Each number is 50 + 15 x the weight over its row's rms, rounded and kept within 0 to 99. Layers, rows and columns count from 0. The size before them is the row's rms in percent of the matrix's.

# layer 11 MLP down (transposed), 1536x192, rms 0.174, rows 274-310, columns 0-95
104:53 58 69 71 64 40 55 39 16 58 51 38 44 72 19 55 41 20 52 15 37 57 61 23 58 56 50 58 43 55 55 46 42 78 81 48 51 48 64 65 61 53 77 47 49 33 30 36 68 61 67 49 61 52 50 47 58 52 62 59 83 41 36 49 49 38 57 72 23 49 46 17 51 60 44 40 38 52 85 35 34 40 34 63 53 43 46 61 54 42 59 36 57 61 54 19
106:54 62 56 50 60 39 41 50 42 35 46 50 43 59 41 42 57 77 83 50 46 45 61 47 54 35 46 47 68 38 25 59 63 39 31 51 64 60 78 71 53 46 51 50 37 18 62 14 62 68 60 49 51 48 39 49 70 44 47 20 46 69 35 63 64 54 21 44 59 56 35 44 45 32 35 39 73 65 31 78 67 50 58 56 50 39 23 55 43 49 62 37 69 39 42 62
106:40 40 68 55 45 70 54 45 39 00 67 70 62 40 50 60 32 49 82 55 67 63 43 30 43 38 59 59 37 34 51 29 61 41 63 44 70 29 37 42 50 19 40 62 55 43 37 46 44 44 51 74 39 63 72 49 38 43 61 67 65 48 31 62 49 47 55 28 40 28 53 43 63 49 42 63 39 69 40 27 49 57 81 48 68 41 46 73 24 49 53 62 28 57 39 77
094:85 54 58 49 34 41 44 41 40 42 40 63 31 52 59 57 69 65 41 37 30 45 60 51 42 42 47 60 62 85 46 52 49 40 10 36 63 47 37 61 51 16 39 54 71 90 70 53 32 48 56 55 47 38 53 69 44 50 41 57 52 52 57 63 37 43 31 58 53 44 44 18 44 77 38 50 51 46 48 50 27 34 60 22 44 53 47 76 60 38 48 26 38 79 52 51
093:57 55 33 56 41 52 63 60 49 28 62 49 68 43 48 15 34 07 65 29 43 33 51 44 36 54 20 48 32 41 35 42 67 65 75 47 35 41 34 68 34 41 37 49 52 54 45 68 70 49 24 33 47 45 20 55 50 54 38 61 53 13 60 50 47 58 31 28 44 59 45 74 43 52 44 45 75 59 49 26 44 36 42 28 79 29 53 38 56 36 51 37 47 51 60 43
091:52 33 75 54 48 48 58 75 43 28 64 39 52 62 54 36 44 60 18 62 32 49 68 66 22 43 31 50 45 53 54 27 19 62 69 59 72 46 19 73 38 76 42 44 56 39 64 35 27 34 40 43 26 55 52 44 59 22 57 31 58 52 37 52 47 55 52 53 69 67 46 55 33 34 75 75 39 31 77 53 41 33 46 33 62 63 33 46 71 22 34 67 50 64 62 48
091:54 79 39 38 16 50 35 35 35 60 65 78 52 33 38 52 53 54 35 58 50 39 44 70 53 32 44 57 64 58 55 49 19 23 66 53 54 56 72 79 51 53 37 46 51 43 73 36 46 43 52 54 55 45 29 54 41 57 24 28 61 53 84 46 53 31 68 61 27 50 37 45 56 70 53 77 53 57 31 72 46 18 66 40 70 36 46 30 15 34 73 35 51 39 46 41
110:64 42 65 87 52 39 70 46 55 36 45 41 46 26 57 61 26 48 36 65 49 85 71 84 37 18 67 48 46 30 59 82 54 23 50 63 51 76 52 19 60 58 63 40 41 54 47 26 61 56 37 52 35 59 53 63 26 58 52 22 46 35 52 54 63 43 35 45 40 48 65 77 54 47 35 75 48 40 71 59 76 56 55 41 45 50 39 68 58 47 43 86 45 53 44 40
092:56 69 54 47 78 49 32 68 69 41 71 49 47 45 60 41 46 62 68 55 65 31 23 60 50 33 46 62 28 62 45 45 81 42 09 33 29 49 34 52 33 55 26 49 46 73 64 56 63 38 28 29 39 38 32 68 28 31 53 23 40 56 56 48 33 31 33 41 35 61 47 68 13 34 54 52 70 63 50 33 47 53 41 61 43 67 42 55 76 49 49 57 46 79 50 64
104:47 27 39 75 23 46 36 45 54 37 44 50 58 85 77 67 24 57 44 63 67 42 48 53 34 64 15 47 51 35 50 35 36 36 59 53 43 64 49 65 41 18 29 42 39 71 74 47 57 45 64 73 46 41 58 58 58 23 52 37 64 61 37 51 57 77 30 41 51 55 71 70 67 37 58 54 50 68 69 66 56 36 53 68 46 52 75 30 53 57 42 47 83 63 02 69
107:05 50 53 55 17 57 57 45 61 69 52 47 49 47 43 58 65 61 43 41 27 41 65 50 40 84 54 35 38 64 43 36 59 68 77 56 40 43 40 62 57 50 50 81 36 32 44 67 32 30 61 34 46 54 53 72 69 95 47 84 56 46 58 51 06 29 18 27 39 80 67 59 57 46 64 60 30 44 49 44 57 40 76 63 45 52 67 71 66 43 58 60 40 57 66 42
110:72 51 42 22 23 50 23 68 60 50 57 63 30 49 80 43 41 77 31 69 46 59 36 59 63 58 54 68 31 49 58 85 69 25 23 43 48 31 57 62 34 49 45 38 34 71 53 64 31 62 49 68 69 41 30 55 30 29 51 38 40 54 84 64 46 35 27 55 25 45 43 32 39 62 45 37 49 28 68 72 55 55 49 22 39 39 53 53 42 64 35 35 53 50 63 48
100:48 41 45 58 57 72 61 50 40 51 44 31 64 62 45 62 56 47 50 29 75 53 65 43 57 48 51 33 37 75 92 45 52 57 17 52 59 76 82 66 55 48 52 57 41 55 55 37 79 42 77 86 56 43 53 37 46 46 60 59 51 35 40 46 46 40 62 49 52 25 63 37 70 45 29 71 47 30 39 53 60 27 67 60 48 56 90 34 32 52 33 47 45 36 43 44
094:54 61 38 55 69 52 59 76 29 46 68 43 53 50 47 40 45 60 53 48 56 55 55 71 51 40 40 62 49 50 47 45 49 43 99 61 49 65 48 26 60 75 50 34 75 45 62 78 20 63 64 43 66 38 54 49 57 31 56 43 33 22 47 56 59 69 64 34 77 50 56 72 24 61 53 71 58 51 72 71 60 52 54 63 50 47 52 37 38 21 47 50 35 43 39 58
105:72 78 19 59 63 37 52 37 15 28 50 47 65 56 39 39 39 35 61 51 35 51 51 22 31 53 64 21 39 49 29 47 64 56 55 46 62 68 55 52 58 40 61 53 85 52 51 03 54 36 56 61 58 51 62 53 45 68 56 73 67 42 54 41 29 59 52 72 49 43 61 87 63 61 40 56 75 46 39 67 59 55 61 50 56 76 38 28 57 55 45 40 70 30 81 52
103:55 38 63 42 46 63 39 54 47 29 25 59 44 52 58 51 38 81 47 36 69 56 66 68 41 50 53 59 38 47 73 67 61 73 24 59 30 47 72 36 54 54 47 95 44 60 50 47 65 31 59 31 73 35 58 66 28 54 58 40 57 41 58 43 38 49 67 57 50 52 36 65 63 55 65 82 48 24 39 67 73 42 79 88 47 34 42 46 44 47 58 63 40 46 42 54
110:53 53 57 34 61 57 39 44 26 46 58 65 57 64 51 41 30 55 37 55 42 39 42 32 33 43 73 62 20 69 30 79 44 48 40 85 43 42 70 56 49 47 63 33 45 64 76 45 62 76 61 44 46 56 62 47 65 74 49 46 44 45 80 37 68 80 46 33 51 53 23 63 69 46 44 50 44 41 31 58 36 47 52 65 71 58 68 42 38 55 33 39 58 64 74 32
091:54 59 37 66 50 54 31 50 30 54 74 48 63 54 69 35 30 53 52 43 61 36 66 45 63 49 65 57 31 54 39 58 55 50 99 51 37 44 27 62 46 43 32 50 43 67 65 49 28 47 51 70 66 94 57 44 48 39 56 63 61 39 77 59 34 46 29 65 60 22 40 55 48 83 39 48 43 68 46 83 51 46 45 43 49 47 55 55 51 23 60 69 51 40 70 49
102:36 50 46 64 49 34 42 43 62 48 56 52 56 33 58 51 73 48 44 76 60 40 40 60 57 50 35 82 47 38 32 42 51 59 49 54 38 44 70 50 64 22 38 48 72 64 84 34 34 38 54 45 62 64 41 39 32 51 70 65 57 58 63 56 44 62 41 51 59 70 38 70 52 30 50 85 63 40 79 26 23 50 70 70 69 31 22 42 19 38 33 79 37 63 49 24
105:50 58 59 46 40 35 50 44 22 57 58 43 67 58 27 43 32 43 77 50 45 45 71 57 44 28 70 61 31 49 20 52 65 36 99 67 42 60 33 30 46 66 67 32 56 41 55 73 48 55 80 70 51 63 64 34 45 33 40 36 52 25 67 61 43 58 51 28 66 51 35 46 45 60 57 64 48 57 68 60 46 42 43 62 54 65 54 44 40 25 49 40 46 41 66 47
096:34 77 54 49 28 52 63 43 37 43 52 72 52 34 53 62 67 54 44 58 70 59 31 54 32 36 72 60 48 31 37 49 39 69 42 63 42 56 48 35 30 46 28 66 59 50 31 78 25 37 54 26 37 56 38 33 47 54 60 35 34 33 19 59 46 52 38 54 55 54 64 40 38 63 43 60 55 27 64 21 21 61 32 52 41 82 39 27 50 51 33 76 61 53 36 46
098:74 38 35 33 41 54 60 24 22 61 49 46 53 68 26 54 42 26 37 27 68 35 20 57 21 68 70 44 71 65 71 49 64 50 40 37 59 43 49 42 48 35 48 35 46 25 53 53 33 68 26 38 55 48 66 64 23 64 57 59 57 40 36 76 60 46 64 38 69 67 43 20 41 38 63 29 61 26 44 68 69 47 46 30 40 50 62 72 52 34 50 63 46 38 53 60
105:48 34 49 70 63 43 77 68 51 42 31 48 50 44 69 48 52 68 16 77 28 68 41 69 64 40 47 47 45 48 36 56 48 47 24 28 48 66 55 76 53 36 40 53 73 41 40 43 63 37 73 28 27 45 37 36 64 57 54 58 59 54 55 36 30 46 39 22 45 16 49 22 62 54 77 47 42 71 56 39 40 31 50 51 17 28 24 65 73 38 55 86 31 53 55 55
097:42 45 09 57 57 36 55 51 77 64 59 53 49 63 76 40 42 75 38 67 48 43 33 48 47 19 65 41 38 27 33 31 53 71 68 54 63 47 71 45 51 54 43 81 67 38 46 70 60 48 84 57 55 58 57 67 72 52 32 61 47 44 48 60 66 66 60 21 65 54 45 87 59 51 48 43 54 25 39 39 59 12 57 50 85 54 51 46 53 57 68 53 57 34 43 34
092:71 65 55 32 45 66 57 58 66 72 45 38 26 75 63 43 70 36 54 33 54 46 58 53 51 74 43 62 49 59 60 57 47 66 45 63 48 28 23 56 63 56 51 68 55 60 53 76 28 71 30 34 78 80 55 21 39 43 71 63 65 99 46 31 75 51 46 74 55 63 26 31 46 58 37 40 43 63 75 50 59 26 37 46 44 58 56 58 51 65 32 70 62 63 61 42
099:44 61 59 58 70 51 70 40 71 61 28 60 47 33 59 62 52 73 40 52 54 34 40 31 70 39 56 50 65 47 44 46 60 19 49 47 43 50 41 62 26 36 53 32 49 47 45 11 68 39 56 52 64 48 58 47 28 69 65 58 71 64 65 57 56 32 76 49 51 57 56 32 76 65 38 63 60 58 53 40 60 38 85 57 71 84 76 46 56 48 52 75 46 39 57 82
093:39 42 29 35 35 53 32 42 61 63 58 35 37 34 58 36 17 23 52 35 58 40 76 61 54 16 66 51 24 47 63 49 65 40 31 62 28 75 48 41 35 60 48 52 45 49 25 38 56 77 72 43 40 61 59 67 60 41 65 40 54 41 57 35 61 55 38 48 43 74 17 39 43 40 51 70 26 42 38 51 66 53 22 35 53 46 69 57 56 27 29 63 43 22 55 62
096:80 46 53 73 45 52 41 65 36 50 59 43 51 84 41 43 33 67 62 28 15 31 08 51 38 52 44 47 52 73 45 47 42 52 26 41 49 34 84 39 61 24 41 44 44 57 40 80 57 45 35 51 45 37 45 35 57 68 59 63 32 60 63 55 62 64 58 40 27 19 62 20 31 56 57 80 63 32 34 55 70 53 32 52 55 40 38 59 72 34 33 67 57 32 36 47
118:43 41 39 40 53 62 47 78 40 29 31 57 30 51 37 64 36 63 63 40 57 57 74 74 49 60 44 62 53 52 38 60 48 38 00 73 49 37 69 37 65 56 20 62 63 39 49 60 34 50 65 48 53 50 80 46 72 34 49 66 46 66 49 55 26 31 28 40 29 63 32 54 43 65 30 37 32 72 34 38 55 51 50 43 69 50 65 44 40 42 60 57 43 26 65 51
109:20 60 33 62 49 40 37 54 62 52 43 55 53 62 35 84 43 46 30 55 57 73 74 53 36 43 29 37 38 34 57 47 65 45 39 75 65 50 53 39 47 53 32 32 54 42 72 66 34 37 63 46 61 61 35 50 55 57 76 39 50 38 60 40 49 43 52 70 48 43 49 24 38 43 44 67 43 35 42 34 33 29 51 75 50 41 45 38 47 43 35 78 61 72 65 33
110:58 64 54 22 50 31 37 19 45 65 62 71 40 25 31 55 46 58 48 49 46 62 31 40 12 67 61 52 35 50 54 71 59 62 55 44 47 49 79 57 71 62 57 74 38 32 59 47 59 47 70 48 54 57 70 68 53 32 44 50 74 55 57 39 63 83 58 54 57 66 25 68 40 57 51 78 53 42 34 30 48 37 30 58 34 57 20 48 48 38 30 48 47 62 36 72
103:45 49 40 33 71 47 50 48 29 50 48 34 40 45 44 46 59 10 43 45 44 57 66 59 44 56 20 41 59 52 41 72 72 60 00 32 42 20 68 76 46 89 30 59 47 61 46 58 77 35 31 59 59 72 59 53 47 56 62 44 51 48 53 58 67 73 36 74 53 59 61 27 61 64 52 47 65 39 69 71 76 70 61 70 60 45 56 33 53 64 38 51 69 57 46 37
103:62 76 37 47 55 55 67 43 44 29 18 54 55 46 44 58 38 57 54 21 62 58 59 08 63 43 36 58 49 45 57 50 20 45 50 43 57 45 60 31 53 66 56 37 44 61 63 50 03 66 50 56 24 24 55 57 63 41 47 68 44 64 58 67 48 52 40 47 26 63 61 48 36 62 58 85 67 38 44 58 56 36 81 36 42 41 39 49 62 04 64 36 65 47 55 70
085:53 59 34 65 45 67 21 73 46 51 59 37 58 48 51 37 77 39 55 69 17 51 54 24 52 55 56 91 41 53 33 14 39 38 32 31 34 50 54 47 32 59 69 53 57 43 60 51 57 51 38 60 36 55 60 54 53 60 41 29 42 52 47 50 37 61 60 35 62 51 13 48 40 72 71 51 68 55 59 32 41 50 39 56 80 58 51 58 61 49 39 45 87 44 29 84
101:76 39 58 62 54 72 40 65 50 47 76 58 06 40 51 49 40 87 38 55 42 43 53 45 54 45 48 81 44 33 40 93 47 57 31 40 49 55 29 70 65 37 31 61 78 31 59 50 46 63 79 46 50 53 57 72 47 52 57 52 44 65 26 49 47 40 51 72 52 30 49 30 50 60 51 50 38 34 55 59 08 51 37 68 70 32 53 39 77 59 50 44 35 36 75 34
105:19 41 33 23 36 63 44 42 48 47 58 42 63 43 73 39 39 58 63 68 22 66 13 21 46 54 64 38 62 33 44 52 40 41 49 37 60 34 49 54 45 45 49 67 44 57 49 51 25 35 36 27 40 56 63 75 47 39 69 55 49 49 28 44 49 66 53 50 40 56 44 29 31 90 90 31 20 39 49 50 39 52 45 42 53 58 58 52 58 47 38 38 33 28 37 64
097:44 14 53 76 54 35 48 36 62 41 67 55 64 45 42 38 45 45 54 42 47 34 67 44 88 48 43 26 42 56 53 61 52 82 51 39 65 40 48 38 72 48 49 38 61 69 75 13 55 53 51 37 42 55 64 47 42 23 52 64 29 23 53 28 58 52 46 84 75 48 58 47 43 50 27 44 58 51 29 52 34 50 58 21 27 63 19 58 77 40 58 46 39 37 46 36
# layer 11 MLP up, 1536x192, rms 0.18, rows 275-310, columns 0-95
101:66 54 34 34 15 65 38 67 63 30 38 27 52 51 30 60 63 55 41 49 56 36 54 43 56 45 59 67 37 30 19 20 31 87 55 61 30 47 54 48 31 58 47 27 41 47 55 48 74 58 67 58 38 50 67 53 50 41 41 32 52 42 47 51 61 47 57 09 65 51 52 17 37 54 53 78 67 82 39 38 53 65 70 58 35 62 73 30 36 67 75 51 75 27 50 49
104:47 66 56 31 57 57 73 43 25 54 54 60 60 65 64 61 68 36 63 51 71 45 57 43 76 65 48 41 80 56 50 53 61 36 35 39 36 34 55 48 52 63 72 29 22 41 52 53 64 50 46 56 75 52 39 32 54 35 41 29 42 38 64 66 18 53 31 76 54 61 41 62 19 43 47 38 32 35 38 71 16 27 43 47 53 40 49 22 67 34 41 33 46 65 52 41
100:44 64 49 72 56 67 25 47 51 71 48 56 32 35 49 40 45 75 47 57 37 43 38 38 77 99 41 21 40 46 37 57 60 59 65 48 62 26 46 40 32 79 52 67 50 44 49 52 31 46 25 43 60 30 70 63 50 33 63 78 69 68 66 36 58 45 57 66 49 40 57 34 62 58 53 53 46 47 26 35 53 54 66 36 50 41 52 32 79 35 36 61 40 44 19 30
100:74 30 71 56 39 46 49 70 50 28 37 39 22 33 44 81 61 87 46 46 32 41 44 53 50 49 69 41 66 31 47 74 62 27 75 34 53 28 37 34 55 49 33 34 33 52 31 70 41 32 50 53 76 59 57 02 50 55 65 64 23 72 52 40 53 27 51 57 28 37 87 21 57 56 48 52 73 52 61 68 61 52 48 54 40 60 65 64 45 34 57 40 48 51 53 72
096:78 62 33 28 34 55 39 48 74 50 20 53 33 34 37 60 58 55 27 68 71 29 40 37 56 60 54 37 76 55 45 30 77 40 70 55 27 46 53 63 42 33 22 48 51 53 38 64 49 74 27 55 47 46 58 61 35 37 44 48 39 46 44 33 39 70 32 75 41 52 31 60 31 71 47 61 67 55 16 27 62 57 55 55 54 48 48 47 48 45 28 46 39 33 53 51
097:54 20 58 37 62 45 79 59 55 29 45 36 55 46 52 43 48 84 60 64 50 53 35 16 60 73 49 43 49 49 62 54 60 65 57 57 39 65 50 59 46 49 33 25 82 54 41 71 45 47 14 26 67 49 54 42 59 44 61 59 32 33 58 67 63 55 50 55 33 42 78 57 47 39 53 36 81 78 61 39 20 92 55 69 35 58 29 50 46 67 30 56 46 71 58 63
105:43 66 36 51 53 41 60 66 34 42 73 87 68 58 55 48 36 52 51 53 50 52 47 41 45 76 54 17 59 34 61 49 60 62 34 50 50 38 43 55 69 46 35 37 36 58 44 66 42 44 55 67 62 56 38 17 62 45 19 59 52 27 85 63 63 56 59 44 43 73 53 50 74 82 52 49 50 43 25 66 52 54 60 62 19 39 66 64 80 53 22 65 59 36 38 63
099:51 64 30 64 54 46 52 36 44 78 39 58 39 65 51 38 78 38 55 49 33 45 76 45 52 52 54 74 53 43 54 43 20 53 76 54 59 28 28 33 50 50 54 46 56 42 64 49 50 33 70 70 42 57 52 37 67 50 55 69 50 43 55 48 53 72 66 47 62 55 64 27 63 62 69 43 31 46 65 54 52 46 60 12 56 46 35 37 56 51 54 29 33 25 40 28
100:32 55 42 52 48 34 41 53 37 63 62 52 58 38 51 58 81 80 52 50 45 50 19 66 43 51 60 52 35 20 49 23 55 39 44 59 47 46 83 70 44 43 53 58 43 45 62 66 23 30 56 67 68 25 66 46 39 54 63 37 33 67 72 55 63 58 58 45 68 50 71 59 67 58 29 37 71 59 44 43 72 54 37 46 37 41 55 58 34 46 16 21 53 52 61 20
104:52 82 38 43 41 43 59 64 61 52 63 69 61 49 38 28 18 45 44 45 76 48 47 46 69 55 70 64 30 48 68 75 31 52 26 31 69 29 43 54 63 64 64 74 53 53 21 49 49 52 04 61 45 49 79 66 44 54 38 65 51 39 47 24 67 54 57 51 56 36 39 57 49 33 37 47 34 67 64 63 42 49 39 49 50 30 71 33 49 32 75 44 57 46 54 74
108:43 80 38 57 48 52 83 55 30 80 64 64 39 45 28 43 46 67 85 59 48 33 29 48 68 51 38 62 36 54 61 70 49 74 48 43 43 44 70 45 38 64 51 35 66 62 55 41 33 35 84 75 57 43 48 34 21 32 53 63 50 75 80 77 63 38 68 36 41 34 61 61 42 66 26 49 25 43 53 54 32 37 44 45 52 45 35 51 16 80 58 41 37 38 54 17
104:44 70 42 45 45 12 54 51 34 61 25 68 77 52 35 66 41 59 11 47 61 51 39 34 32 63 31 43 68 58 20 67 50 32 71 57 66 46 35 33 41 45 35 54 49 30 34 70 34 82 31 38 31 30 42 74 61 33 47 49 40 47 55 63 55 59 75 71 52 47 30 42 46 54 75 51 64 66 54 55 32 60 33 55 49 25 35 50 67 57 65 53 67 96 52 45
100:56 71 26 46 43 51 41 54 41 56 47 30 39 76 46 23 75 52 36 28 32 21 53 66 82 56 52 41 63 44 46 74 44 50 85 59 68 48 34 44 64 31 63 37 25 43 88 72 42 62 67 31 58 58 56 59 41 40 77 44 58 19 41 40 71 57 50 51 49 50 61 66 42 57 48 46 54 56 76 43 36 43 66 56 59 62 83 45 54 34 30 55 52 47 51 54
096:64 46 67 60 57 70 58 49 53 62 50 45 37 33 29 42 46 54 46 59 57 41 46 26 64 58 59 40 49 32 22 61 67 39 72 73 10 34 32 37 55 60 61 23 55 57 63 36 47 49 35 48 72 31 53 36 57 55 93 59 26 35 41 49 34 57 63 44 60 67 27 54 33 42 52 22 37 50 09 69 56 40 63 48 43 45 51 56 34 56 55 31 80 58 54 54
091:56 48 44 46 44 42 82 24 30 38 48 48 39 17 21 38 66 67 45 50 32 48 52 33 35 59 33 42 51 67 69 73 34 55 44 50 50 58 37 54 40 88 70 29 25 31 38 36 54 52 42 82 24 41 69 63 64 51 41 52 59 58 35 42 46 40 48 52 34 66 25 37 44 67 51 21 54 75 77 57 59 35 47 56 57 71 61 39 60 67 54 56 22 45 47 30
105:58 51 26 48 43 42 43 51 51 39 48 37 55 79 67 28 40 58 59 80 67 60 44 79 62 53 62 82 56 54 71 47 46 37 67 56 61 49 26 65 66 60 38 27 45 62 56 54 55 65 50 36 85 80 45 50 55 55 43 47 52 63 54 34 42 47 40 66 51 53 52 44 24 66 45 53 51 47 45 48 24 67 60 36 43 46 59 40 59 26 64 73 29 44 59 46
096:46 58 41 45 26 44 84 45 37 54 45 61 37 62 42 54 87 45 54 73 51 47 34 48 67 88 41 50 50 52 59 48 52 62 70 50 59 36 47 54 46 68 71 41 65 50 34 64 49 37 57 33 53 47 53 60 36 29 46 47 47 02 44 40 57 21 48 54 52 54 39 38 39 46 41 53 64 50 47 34 18 56 27 48 55 30 48 57 41 44 57 72 54 17 42 56
102:40 75 33 44 34 25 57 51 45 53 45 33 40 67 37 33 46 22 39 67 29 59 63 46 68 58 40 36 71 66 62 36 36 48 55 35 54 40 53 56 32 52 42 67 59 39 30 38 64 44 29 71 36 36 39 50 28 60 80 47 66 70 48 46 52 41 46 35 74 38 40 62 58 31 43 37 54 71 50 54 59 64 56 31 44 69 53 53 28 57 39 99 31 54 36 53
100:30 62 58 65 64 56 81 51 36 56 34 59 37 47 89 60 53 54 77 82 58 50 39 28 69 58 62 59 54 78 51 38 64 87 66 51 77 24 50 61 34 52 59 23 19 60 56 28 37 73 50 45 32 44 30 71 48 54 27 40 77 41 45 23 71 42 53 36 48 53 30 54 27 38 40 35 57 83 28 36 53 42 22 13 41 61 64 38 67 60 39 57 63 50 42 55
101:49 52 47 62 38 59 30 34 62 48 43 48 62 17 48 35 48 46 56 36 44 50 68 48 18 58 41 61 43 48 60 48 55 62 78 72 32 28 74 61 54 24 50 26 36 39 64 51 71 47 45 57 41 54 66 74 53 46 66 70 49 74 79 21 45 65 71 42 34 40 57 39 65 78 56 50 57 50 53 47 65 78 25 56 49 54 64 67 57 69 50 35 65 26 39 58
101:52 61 80 76 55 58 55 47 62 60 54 75 46 49 53 44 78 35 41 69 57 57 74 35 54 67 18 35 57 74 64 57 55 42 63 75 70 56 62 71 40 60 31 49 49 69 42 45 69 37 48 45 47 57 58 38 53 41 50 45 41 51 41 37 63 35 32 38 64 64 54 65 34 34 41 44 57 75 52 37 28 43 42 24 49 64 36 14 26 59 53 63 23 62 52 31
100:60 54 40 66 76 31 39 50 22 60 42 48 47 46 68 55 61 25 55 73 72 50 63 73 60 51 56 53 48 59 36 43 71 31 41 86 81 53 52 20 85 73 33 46 43 62 74 33 70 46 68 62 40 30 41 52 69 30 42 56 51 58 54 56 61 38 29 51 20 46 46 56 46 52 64 50 25 39 49 57 60 54 82 26 61 51 42 70 39 59 27 42 48 38 60 39
098:57 18 83 51 29 47 19 59 48 52 40 53 56 22 62 72 49 42 54 42 53 53 51 62 56 58 25 46 54 54 73 59 59 50 62 47 37 59 11 85 71 48 82 25 31 37 53 20 46 59 56 35 33 34 49 69 54 57 52 40 56 36 55 54 33 39 34 51 47 78 58 36 74 60 55 69 52 20 67 37 23 64 62 45 11 75 52 69 46 43 43 49 35 63 56 65
096:47 39 65 64 39 43 22 46 51 17 62 71 61 31 52 60 45 60 58 49 55 49 55 53 38 29 38 41 51 58 29 43 51 50 51 39 51 73 53 39 56 53 40 43 48 52 35 13 63 27 36 53 43 15 77 76 38 41 58 36 25 30 51 39 38 58 39 12 53 30 72 69 57 31 79 37 61 44 20 62 32 60 74 56 57 43 49 67 45 43 72 40 43 33 41 62
102:51 36 76 49 93 31 55 81 36 54 39 46 27 43 31 72 79 33 43 64 75 65 68 46 61 44 59 37 60 74 35 39 62 43 34 63 44 21 71 39 71 52 61 61 39 46 54 77 39 52 34 50 67 42 81 54 57 38 27 31 27 40 53 44 72 29 43 48 69 61 60 45 51 55 68 66 37 46 39 75 57 56 63 60 46 70 72 30 41 59 30 56 49 28 54 51
100:10 35 45 53 39 20 67 63 41 27 52 72 45 47 28 59 31 78 72 85 40 69 65 52 60 49 29 61 42 44 43 61 62 51 56 45 50 66 49 59 56 43 47 53 77 84 51 38 50 39 36 48 67 62 56 50 16 26 58 64 53 32 74 85 49 15 68 72 33 46 62 72 40 49 45 50 75 51 41 69 47 53 49 33 30 22 45 72 60 41 57 27 48 62 45 43
097:39 67 29 57 65 50 18 59 54 72 40 35 52 47 65 52 66 46 23 71 35 23 84 44 63 65 36 33 37 48 49 30 41 34 67 64 44 48 27 51 58 42 63 58 65 30 26 36 44 57 59 34 30 72 44 35 46 50 37 44 74 32 63 61 31 26 62 54 68 57 58 75 66 39 45 60 38 40 65 66 26 52 64 40 59 42 55 56 54 59 28 55 42 55 60 71
106:54 71 52 62 40 50 39 30 57 60 32 42 74 55 67 43 71 62 61 74 38 26 62 70 52 63 65 57 44 52 49 54 68 62 51 54 72 38 86 46 51 42 45 56 35 76 43 69 51 23 62 58 58 37 63 53 47 67 58 55 45 68 31 20 52 48 62 54 37 19 44 25 54 18 13 47 39 73 45 48 55 69 49 41 58 47 36 13 53 55 42 67 39 49 62 71
099:72 67 44 57 42 31 59 55 61 49 55 60 25 64 48 10 72 77 47 81 71 67 47 54 72 49 30 84 58 57 45 86 51 32 68 46 66 43 44 53 31 61 71 68 52 23 53 79 41 32 40 53 40 37 65 41 41 51 50 53 26 43 35 30 43 64 60 59 26 35 62 49 35 50 41 42 59 49 33 20 59 45 62 63 76 41 32 45 56 55 42 43 59 43 40 67
103:42 51 40 53 38 51 67 53 45 70 45 63 61 40 52 48 21 56 78 67 34 41 53 62 50 37 73 74 59 27 60 32 52 38 58 53 65 31 79 74 73 48 36 39 17 36 60 68 38 52 57 30 61 43 40 59 53 62 35 82 58 66 73 70 56 66 46 46 62 48 53 26 75 28 54 63 44 65 47 60 57 58 60 44 47 48 42 74 55 42 65 64 35 51 38 25
098:55 58 55 50 37 53 54 60 46 63 44 70 58 62 40 30 80 33 38 50 38 16 48 52 47 50 46 71 63 43 37 33 58 46 53 51 17 83 25 50 29 65 61 46 42 46 24 57 46 41 49 75 81 64 52 63 49 53 66 36 57 21 31 64 53 48 42 18 56 43 46 60 66 39 37 50 42 44 35 75 62 62 56 54 50 26 77 62 42 42 35 61 40 42 75 53
100:53 14 48 82 61 68 55 58 44 64 58 60 00 52 34 47 70 52 26 60 58 63 61 41 82 41 41 32 56 41 61 34 57 42 60 44 70 72 39 59 48 43 56 38 62 49 37 32 63 41 57 47 81 62 56 48 48 44 59 56 46 45 24 29 66 39 35 44 30 56 80 42 51 66 45 39 52 70 58 49 62 62 66 49 29 46 58 25 37 54 28 51 58 28 53 58
096:48 51 71 40 35 27 85 35 64 54 25 52 52 64 58 58 24 54 45 36 54 78 46 60 38 45 25 35 51 34 66 47 38 52 84 69 58 55 35 51 97 56 33 39 45 64 49 46 58 66 62 49 37 50 45 50 48 45 48 42 42 59 39 60 51 36 58 95 60 66 50 55 72 14 47 49 41 41 61 67 70 45 50 29 38 62 53 52 48 84 40 60 39 65 61 24
098:48 39 51 42 55 25 48 65 53 34 12 49 45 45 51 66 79 51 55 89 38 59 82 55 24 63 31 79 37 52 59 42 65 48 51 47 56 52 41 56 61 62 39 35 16 05 42 57 53 63 50 41 55 32 67 46 42 76 42 65 27 21 58 54 51 68 59 39 57 48 63 57 71 48 25 42 52 78 60 52 47 51 53 40 49 61 51 33 51 45 78 65 56 65 15 68
108:66 60 24 35 51 45 47 60 57 60 69 46 48 50 47 63 38 66 44 32 63 45 59 70 39 75 43 57 24 55 45 44 34 64 65 49 54 61 53 48 33 68 41 33 55 29 56 47 58 68 39 51 38 74 42 64 38 63 51 75 29 59 17 53 58 49 37 48 64 57 55 41 33 53 38 28 62 56 49 60 35 45 59 57 43 30 32 70 85 53 51 73 49 31 40 65
095:45 78 69 36 56 48 74 66 62 55 35 61 31 60 47 50 44 32 78 66 57 57 40 81 26 73 68 66 23 45 24 63 47 26 34 53 31 50 33 60 68 65 56 44 68 39 52 60 60 45 86 77 59 47 29 63 61 48 59 56 58 64 55 43 24 28 52 49 34 58 32 59 72 47 59 55 55 62 68 42 64 69 59 54 50 35 75 60 41 37 40 59 50 67 40 53